Weights of a small GPT-style language model, trained from scratch on English Wikipedia: MLP 640 squared ReLU, 2617 steps.
Each number is 500 + 25 x the weight over the matrix's rms, rounded and kept within 0 to 999. Layers, rows and columns count from 0. Numbers have three digits each.

# layer 7 attention query, 128x160, rms 0.102, rows 0-63, columns 40-79
502514459466498485495512474481495470483504526540498490507503475496540506449502515479525516503508486503485526492499474507
466505495534496496528465453542467528508500509479506510522509490520516517533510480484493520532520514493468483474522492520
499534496482458522524473501497506535496508511482499496474511524502466501510501481480516516513507481497479494512514492488
514525488469512481512489468480483487532521487454524500500516501497470481479498460505478528505535459506509535469476520489
525492513521482534512501496517458487536512543485506499450497481523500496519479475497470485485507482495511494530484474484
483524497542485505482525507501479525489477512485518494537491486476476462538483493458520480499532540505502486476494499594
494508510474466520477495550491527509494479529494527471531500454498495487479472514498503498473493513486479478489517481520
501556527423481497506494514478503525506496558458539489530476445524456528470499477530462537497504517466491508449518512501
466494506507494470528520518500491487481487541490518496492448503466511488509444518452537489479513556548555460522511499540
475523494500483502525496494463530491474452496509474494559505515558499479500534514474510506473484518496509472487545508452
514515507468486482508505492510504494497492489505476494507504464530500483502520438493496500486454500496521506454480495518
505494514489527490519518549503496518560504491512523480492522537494449504491504533485468463472507528523496509514501476562
541505518484498495497493518470515524464477515476516548509504513499485457462503490481501469486505505491493501468498463512
519462512562536493485532505501491530498469511499536533518476558500568534526490519536465475502556540504531498521500479514
443488478516503524442495480490496517503539494501494508489559494543496500499503476526521502501518544507489506520548486498
522482486464499481484515512486488532496506446473487457491526514495477534540548490500564498469468521521495536541460506492
511499523473516523515518501499495505499502473500497517526513512507501490487513513506510518510516491488472541464499487499
503507486488522477497483518495508490513506458523472487501481543510473503479493486505495507507489482507500523496533500494
485499492525467470494504517498510473511507505521502472496491506498508483523459498493508491504494528526502459504501483501
498511544549522502518503513486493489521490508511487480474518503504491514483508494519487523483487511490485458475516472479
527513505516502505521509514506505532526494508498471504516541487483500515500537513530505533519476450475477507492494504501
489503526508509532478513483480450534542506484489501507466499524489496512518472495515526506503493491490465501501477485503
449477475490476502483535501489497534450476519539521467525435512477533487485474480460530490489527523520510496513490498519
478461477535509496485494519487478524478471484579524474505496491463499475539501499468487486488500495511503486532504484496
488525471520507497513507512486455481482507521489514468516503477478525522491471492493516497506499495520514526508483509510
511488504526476471530481498516507518456526471470495535498517551470515434491440512463490542521499495500494522474486523462
528480488500508480496482462534490481503494530486512486509509504498477463521515484527509491538502492466529482478507524502
492451534516526530488465458478496526481505518516508497508499504495532458502527487541497478488528535469493517492515515516
452511454516465528511502522480496493493490543529506490481528481478428468510485474499479516493481520507513519466482501499
544491501540514512491494538513483460467492452507486497494475493477502466482487479492496497526514464492524510479492512482
507468503553458474499536481523521498482459505451462489521519510495549492525470515478485489482505502500481523511500499508
521480488474478545513520515501532519502457530475472469495511546536485470458493507512493503549524520497526495480518477500
486522488519536500476482499488527561479501502477505476495487566499486511496522557475490514495473443516493530499489524494
541517514473472497557449539478530502523453509526506502488467480504531480503487490483522502506467526508492502476466531470
517521507504498502490513472486524497505532571461472573481508460479520477486521509482510463504477523516505505443523527520
521483520492511502477522463479491467495457505540497474509503492470457500471476479484504527538520490494496488545503470458
510502511464526461507484479536507427552485495515509514519526508498485518500497544503512486504482480521528479516503467513
504515540480558488453513515541535497504567490465462517490543477530494518515514503470485460440477518498483513500493458459
487454504489509486508484517515480483475505529503532487491493512496459454512545497516535520464541487488469527525486496499
470506534477510533493447527520502462460488478517488478532493509492485502481482535500522499493549554462516525531485540487
521546455498501486531512482504529499517528492537516511506462475494478520505467496527493522524512511433513482523506467484
481510518493534466511476511455531487509499500461493533502502502467531522493516513524476511499494464479532498497482473464
517480513556506504528497507484515536521511513475500488503498525498533509540493453480513469525518516497524483514477516488
481476463468525491449499473469495511455501471513486508491522517496455534493496513464462512519521545521483455469498486521
506509465530523485477476488480489469497486531520493519484452501525507494519505472507481519471498497482526515515474487488
476465488514478546531467533496471510512526492514535484502485476490506476488479477506546490528453488485510491501505517494
487441490506505513514501519502500513539493469497472503532457506482494508508468521503490468515510469465499465518516503534
510482570529508497503526449500524479501486499494492483466502472481520459477488507453508493517526486506526519495476474531
540533531509474481490449542543525497467525509519522501500480517502506437504541524523490503525521467495511489496523473480
470534476480509479494489501527508472503515486476517532544488475462495479529470476527503508522544492475456477511477498504
489495537509506514511489507436515504509519492500490497527495474501504486524488521487483476545468555492430504492510491508
526466544514514501528518524475481485492538526490521526479519477515500522467493536559502554467515496537517490484503510508
558477495531499558564540482509515509478487495520464546505484483511499479470468533471503484510490465467503511490484505475
484497495481497479473516495527482519455490513534517492520494476512468532501516482489446496436497500486511457490504494540
517483482528503521490503506490509532469509492493534560533542456511461505503538523524486499532495503487513471468499484528
529480562496512511499506539528500494500446524467497514496493487507462507505513498552452503481470528493497452478518506474
508488465469532462477525475509496466511521498560490468491494501498530477531515515488520486536497549504459475457482493494
546460467533517496523514519546505545506528540545504458509517521514480472489483501463459502499500520518470480517483502500
472518495529496468546507513489502473518478504493491499525516504479500483451515492524442521538500534511458514469463514501
482492499503509506535540494464493468526533499521491501505497519509467485497491482498545493521539512495490481508473526506
483499504467521509498466532495509513495518488500465509469504439511465512498546498547500542511491458508492500504506475495
525476515515467497454465528486511500470499482483519457505493486518526521504482488468505491514475492485490517502494517438
454488490527468493511492479523476495486482521485457456515507470437446488539505487489503498550480525525504513490493498483
476477539526489489501518476487500509501526525504519482436471504530488478518506500518528500474527512522487513499478466470
# layer 7 attention key, 128x160, rms 0.109, rows 0-63, columns 40-79
496487525502452501524485501530471527524503542522516477517521515501485495526501493493496525510533500484498475517473506522
500465515527509520500507479486513514495511512570497521507512500518455476481520516483495518524514509488526495506490495465
504511519466542509514510487480540513506510507504495466487501504492467519467515498551483516509461550536463487487490513529
527482478498480507476521541489479506458509487523481515525511497490465517441545525483514494483486479511530520522520499481
503525497438458522523498492507511477521494466492478530500503524489458487514478483543456478530470528498439511476508475486
492444515501505494510492535486494521485471498518508466539461534506476514467504481497498530503474524474489509520524468492
523470503511549465481536482515475492507483496490510504453490456465505466549543509534475527494518540488485498528504481477
547463511504473487512475470523552510497530486514493493494524507495527478514516481488514520501561533511534491552448501516
553542494518512498518534519508482503486509512500527513516488491519527469473533483462513493527501491552490528496484520504
463509479536485524523494487486482530467505474522502529504520530494489507517507487523516469491486459531489517517516484470
512469490509500522528515458497509539499524487551492502508520490508510470521457530479542504536496509530508488499479506514
521530522504499518519485493476485517493479440506489508511501492510507504460507492491544514525505485538472484484521495485
492481484505497509512493530518515527506515486498493492501498481526542468509519509514520469500501428508507524510524506540
483478513508503465522493510448506489465489492472502496507548517490493513496524490476508489486455516529492539472451465507
511503490489490457529516499511475509519493494505505503506481515489467522479500521568498505500503514479510502502507513512
503524500475502481514484457482485504531485500462506493473443472519479482513503505484462514509485491480506534532483507526
475506509503493477489493495488508509508480520485519500503492498485525525512477489470496497521517494517507483545534516487
499495510506519502517487467482514515513477495478511486539501511486516519486523514489511482484506484492486502541510507529
502473501505437482506473516511500509491510513496501487498516516498528504502456491450492473496474500492517498473523497488
504518459457504502537498503488495515504506469481460485532514476531489500471521491497499510496448498508508506492502537476
457522481489494488479466493490518495515492503509511511516510441518482524453532506499524501488524494530506494541501517499
504520477464450473533481537505477491521496527523491531454504536512467549529469540537484491527464495509466492448511504477
463515502505535540484502506496474523483476510507477487511540510529453505504492492521514478470498498473517463467489493515
506497473488489526496512483539528489516530527541541518491524475447511496554550533550528509519493453511511503489480494470
501550520540478517482482505484524480516533462460467478539517521516505558538521513524559513494497447499452485492544493509
508515487504503546511514482533480512494469532472501491480500519493472505492504474485491497477511506487481490488512510480
509520457491501526458479498509528470521505491483531522495537469515494510468476508479510434453491516489464506515542485494
507505506528527518514520462481521513469482500498492521451496513507533490469480490508486492503512460471480510492478480476
489518487532481453497464489493527502500510489492484485528501486515505500481464475496494493538486457507523503494465548500
501554499504483474541503518536499515507481487517501496473496474488502505491501525451509519493479520499509486484534453526
495504505519498443489451522511509498496509526472463521506526459512526474506507523498490510510479460530511497488503477485
506485513490500489512525502477467549486520475514520563499499494472531453495496497488490476510481484490483503533480520500
485465531470496495530513447509522446504488496508492473488533509507514544483568472542482483476495504478489475513478459521
468503503512453519466476475487503466473512486503524471455521478505484483523496493482523505510481500495485523504470552489
519500476490521469540504508496473491510500525490497452471514526517490496540522520519511526486507501464459511512494509462
504482493546480491468476530482515505516527535503541510481484495518514523498504498496509558491535489500473496483483499496
488525493526522524527471525488538510443480510479514519531483511532474477520515511530472500519509478518504530468508488479
472531518509524485506473498499523482497511474529527503487526500492492561508531564526525549468492480524478499534520530506
547510492487508499495500524499464506508507524500517482483503476522543530521523524509456462490481517554508468501474460503
544508466521491499532491565493492501501510510482525475490502512502521498499501513486487520539550465470496477471509504509
494456524505521512524451487515481505512523474488460540476514470508484512486493525488517519497510484503516492519463480499
502547514491518509501541515503496497515526486496520482499510491526489473483491444517555499520528530554495477510489496505
526533541505459494515478502514506544504476504459495503506500478496521474509459484517461519501522526494499456462490492509
508519485511497469502490495507516489491502499521503484544464518508479454477484523490484455507502478506480481520491488474
493501516509472482526530482477524521507477505535498494477479497528480510492497503500531493495482514496517520476537497491
529507506511467492497534539514495505493459485502505470499501466526486504514503533488484486452542505494492522522465546508
527488512555474532535497507455527511492474498489515528492520456532545519518527490489498507503529499493513514526519506502
496486486470464472480516517495500495499480513515475490538501545529462527471514479492453555485452494480504489519503481507
483549486504506553533475491491467499493525490488478487493489504529497527536498530522491547492487494463474474524483538461
514496529496501512514538523462490477513489505518514517469453482498468497484470477463480535525467501575515484470488493520
491475467502499511462495486483530486484550495478482508516518489508480489513504488501457455533515486486512529513506514499
514537534498501486490485522470500506515495479497524518540509505537491519518507465477540483507523462500523571502511509517
512502524511468485516469504499447484490502517468528459521515499491514523505502473502513517514440511482460534463554502515
487512536499526510487499503482531492542539471487494476486502495498587511545502508510523467510506522531519560526485547485
544515499488531506480522500480471485502481520507498499538512501501542522536509505474512506543495506550522517492505519460
491493532473517493510500540526477526519494471523500509526482549488535480528546511488538490529529489493501480479492517522
500484509479467467552458500463525541529439453515503492491472539495459513468533457494485497490507463515514517501534528546
494513518517511464491489503508513524479500487498472513491486468515489531486508502544533480507489502487487522492547493494
522480529501464472472528513514484542516510504529475521526480524496484528489503504529470484467509458508488523478514467504
547493543546471481475524505483496529511527525456531529525522520529486467475462520519541504532513556511476499486495482481
507463519507499507508505463502507501536474477493515495492513493453490482538492472515510489488512511512499460503478453513
496488507491483534509465490451485507477518517497525505500471479481512498450471507498563532498470487536517514545508516534
540497494507526509516500545505493523471526520499545497534492499510461484485475518468469492514505484508514523500462480494
489493499503510487493526519482518518503492519533525472499528502489463493524473498473475569497489483495515501524499489521
# layer 7 attention value, 128x160, rms 0.171, rows 0-13, columns 40-79
508502489520448494508510471499524483513514496474512526491515495486484507511487488488507517523499494532497530510494489460
486494458513450487514491517516482497533476493538512481484481504499480455506465527508515537520499537491497531500491476525
518511490495507501525496519513525527498538504518528490553473521524518496509534485519480516510509498513504545526490513506
507484516513502500489495476501499497474489516512531507491510520469507478513491512502518517494502504503481501488497485523
474491510487488498520464487514502494515502535501506503499495510509489495495485496494490502502485483520538505521497565490
468547538488480506515484500498492495467517489478528495472486441504525502504512494472529508495497488495483486526455498500
473521505495484491478518535517500501492514483510471508486493516507468491519499488485487497502495527515498486509514520506
449533512472538507514508484465475512498490521476527521518516511495493511489478478491493499466496523505496532501519507485
497466475505515481485451477497471492474497507461460527502498480479507465528526509495493534500512502499471532459470523453
502489491467509500510544511515506528517542506480511462470481546525478518485475497506502486495496493527476462510495522506
507490487512523499533505527492503535498487476505529489500494491502539532501511507545524505501469484500509534502526493521
511481503485493526525515493533460492518488494482495518507527524495481493497510519481467480494502470499495506486474512520
498487473527490467506478504454502504490497492499524520527531515492503501513512485525545528494474535484504526502504490514
492514496516512486498513473507505496517522463455526498495521474494497496468497509498527503522502483494493476514519518496
# layer 7 attention output (transposed), 128x160, rms 0.152, rows 0-13, columns 40-79
531449521512501511521495507516490498505539526509478521485495490504451504495504512490486477496501469505509505498517484471
482497516478484491497505498507493514515474472497493488512511452500514517526468480493517494523502503524487484486511493465
507478498484519513464507488502500511483509469507487492504474516524529500523511503524472500524453490500489524534518550492
494482499530496514500516481477506534503495522481478518508491470503514484535526484494496498502498502528503482493495511501
497486457514496502518509486494500510506488479530519495539489518472502519513488530523468476476483534508500510507495469494
517493509539521534479491500530536526536508511483514510458507493506506516532547519505481475466496505494496498487491507529
467499513470480505497476491490486511506520473482517532472498535508514474540522486486502514476536473471511502522496510501
498511504480475496509454514518492514483513522456501495521503484489479483464504485533504523503494502478476505512465471522
475513507527512501492504531481499500497496501488491485517505458491504496515484525495490506485481504503485480494505470488
544469518479531504494461503507519552506491510500536505508496552503491492505506481506493495513530518490465507498472469502
495553477489498515495498504504520482493508509475450494516508516485523523471465501494475509510488482486504544501507516510
507479507501515502494510516519484499503502528490489463518515520516502476532499470499487479544473491520494525516494522519
486517482526512507503479543495499466495495470501440485494505492510504512442497494486504518468493427507513533523489497504
525519502507482497515502507529500499526545526472543509490515501485457482474502475508496448480503517470494530520490495490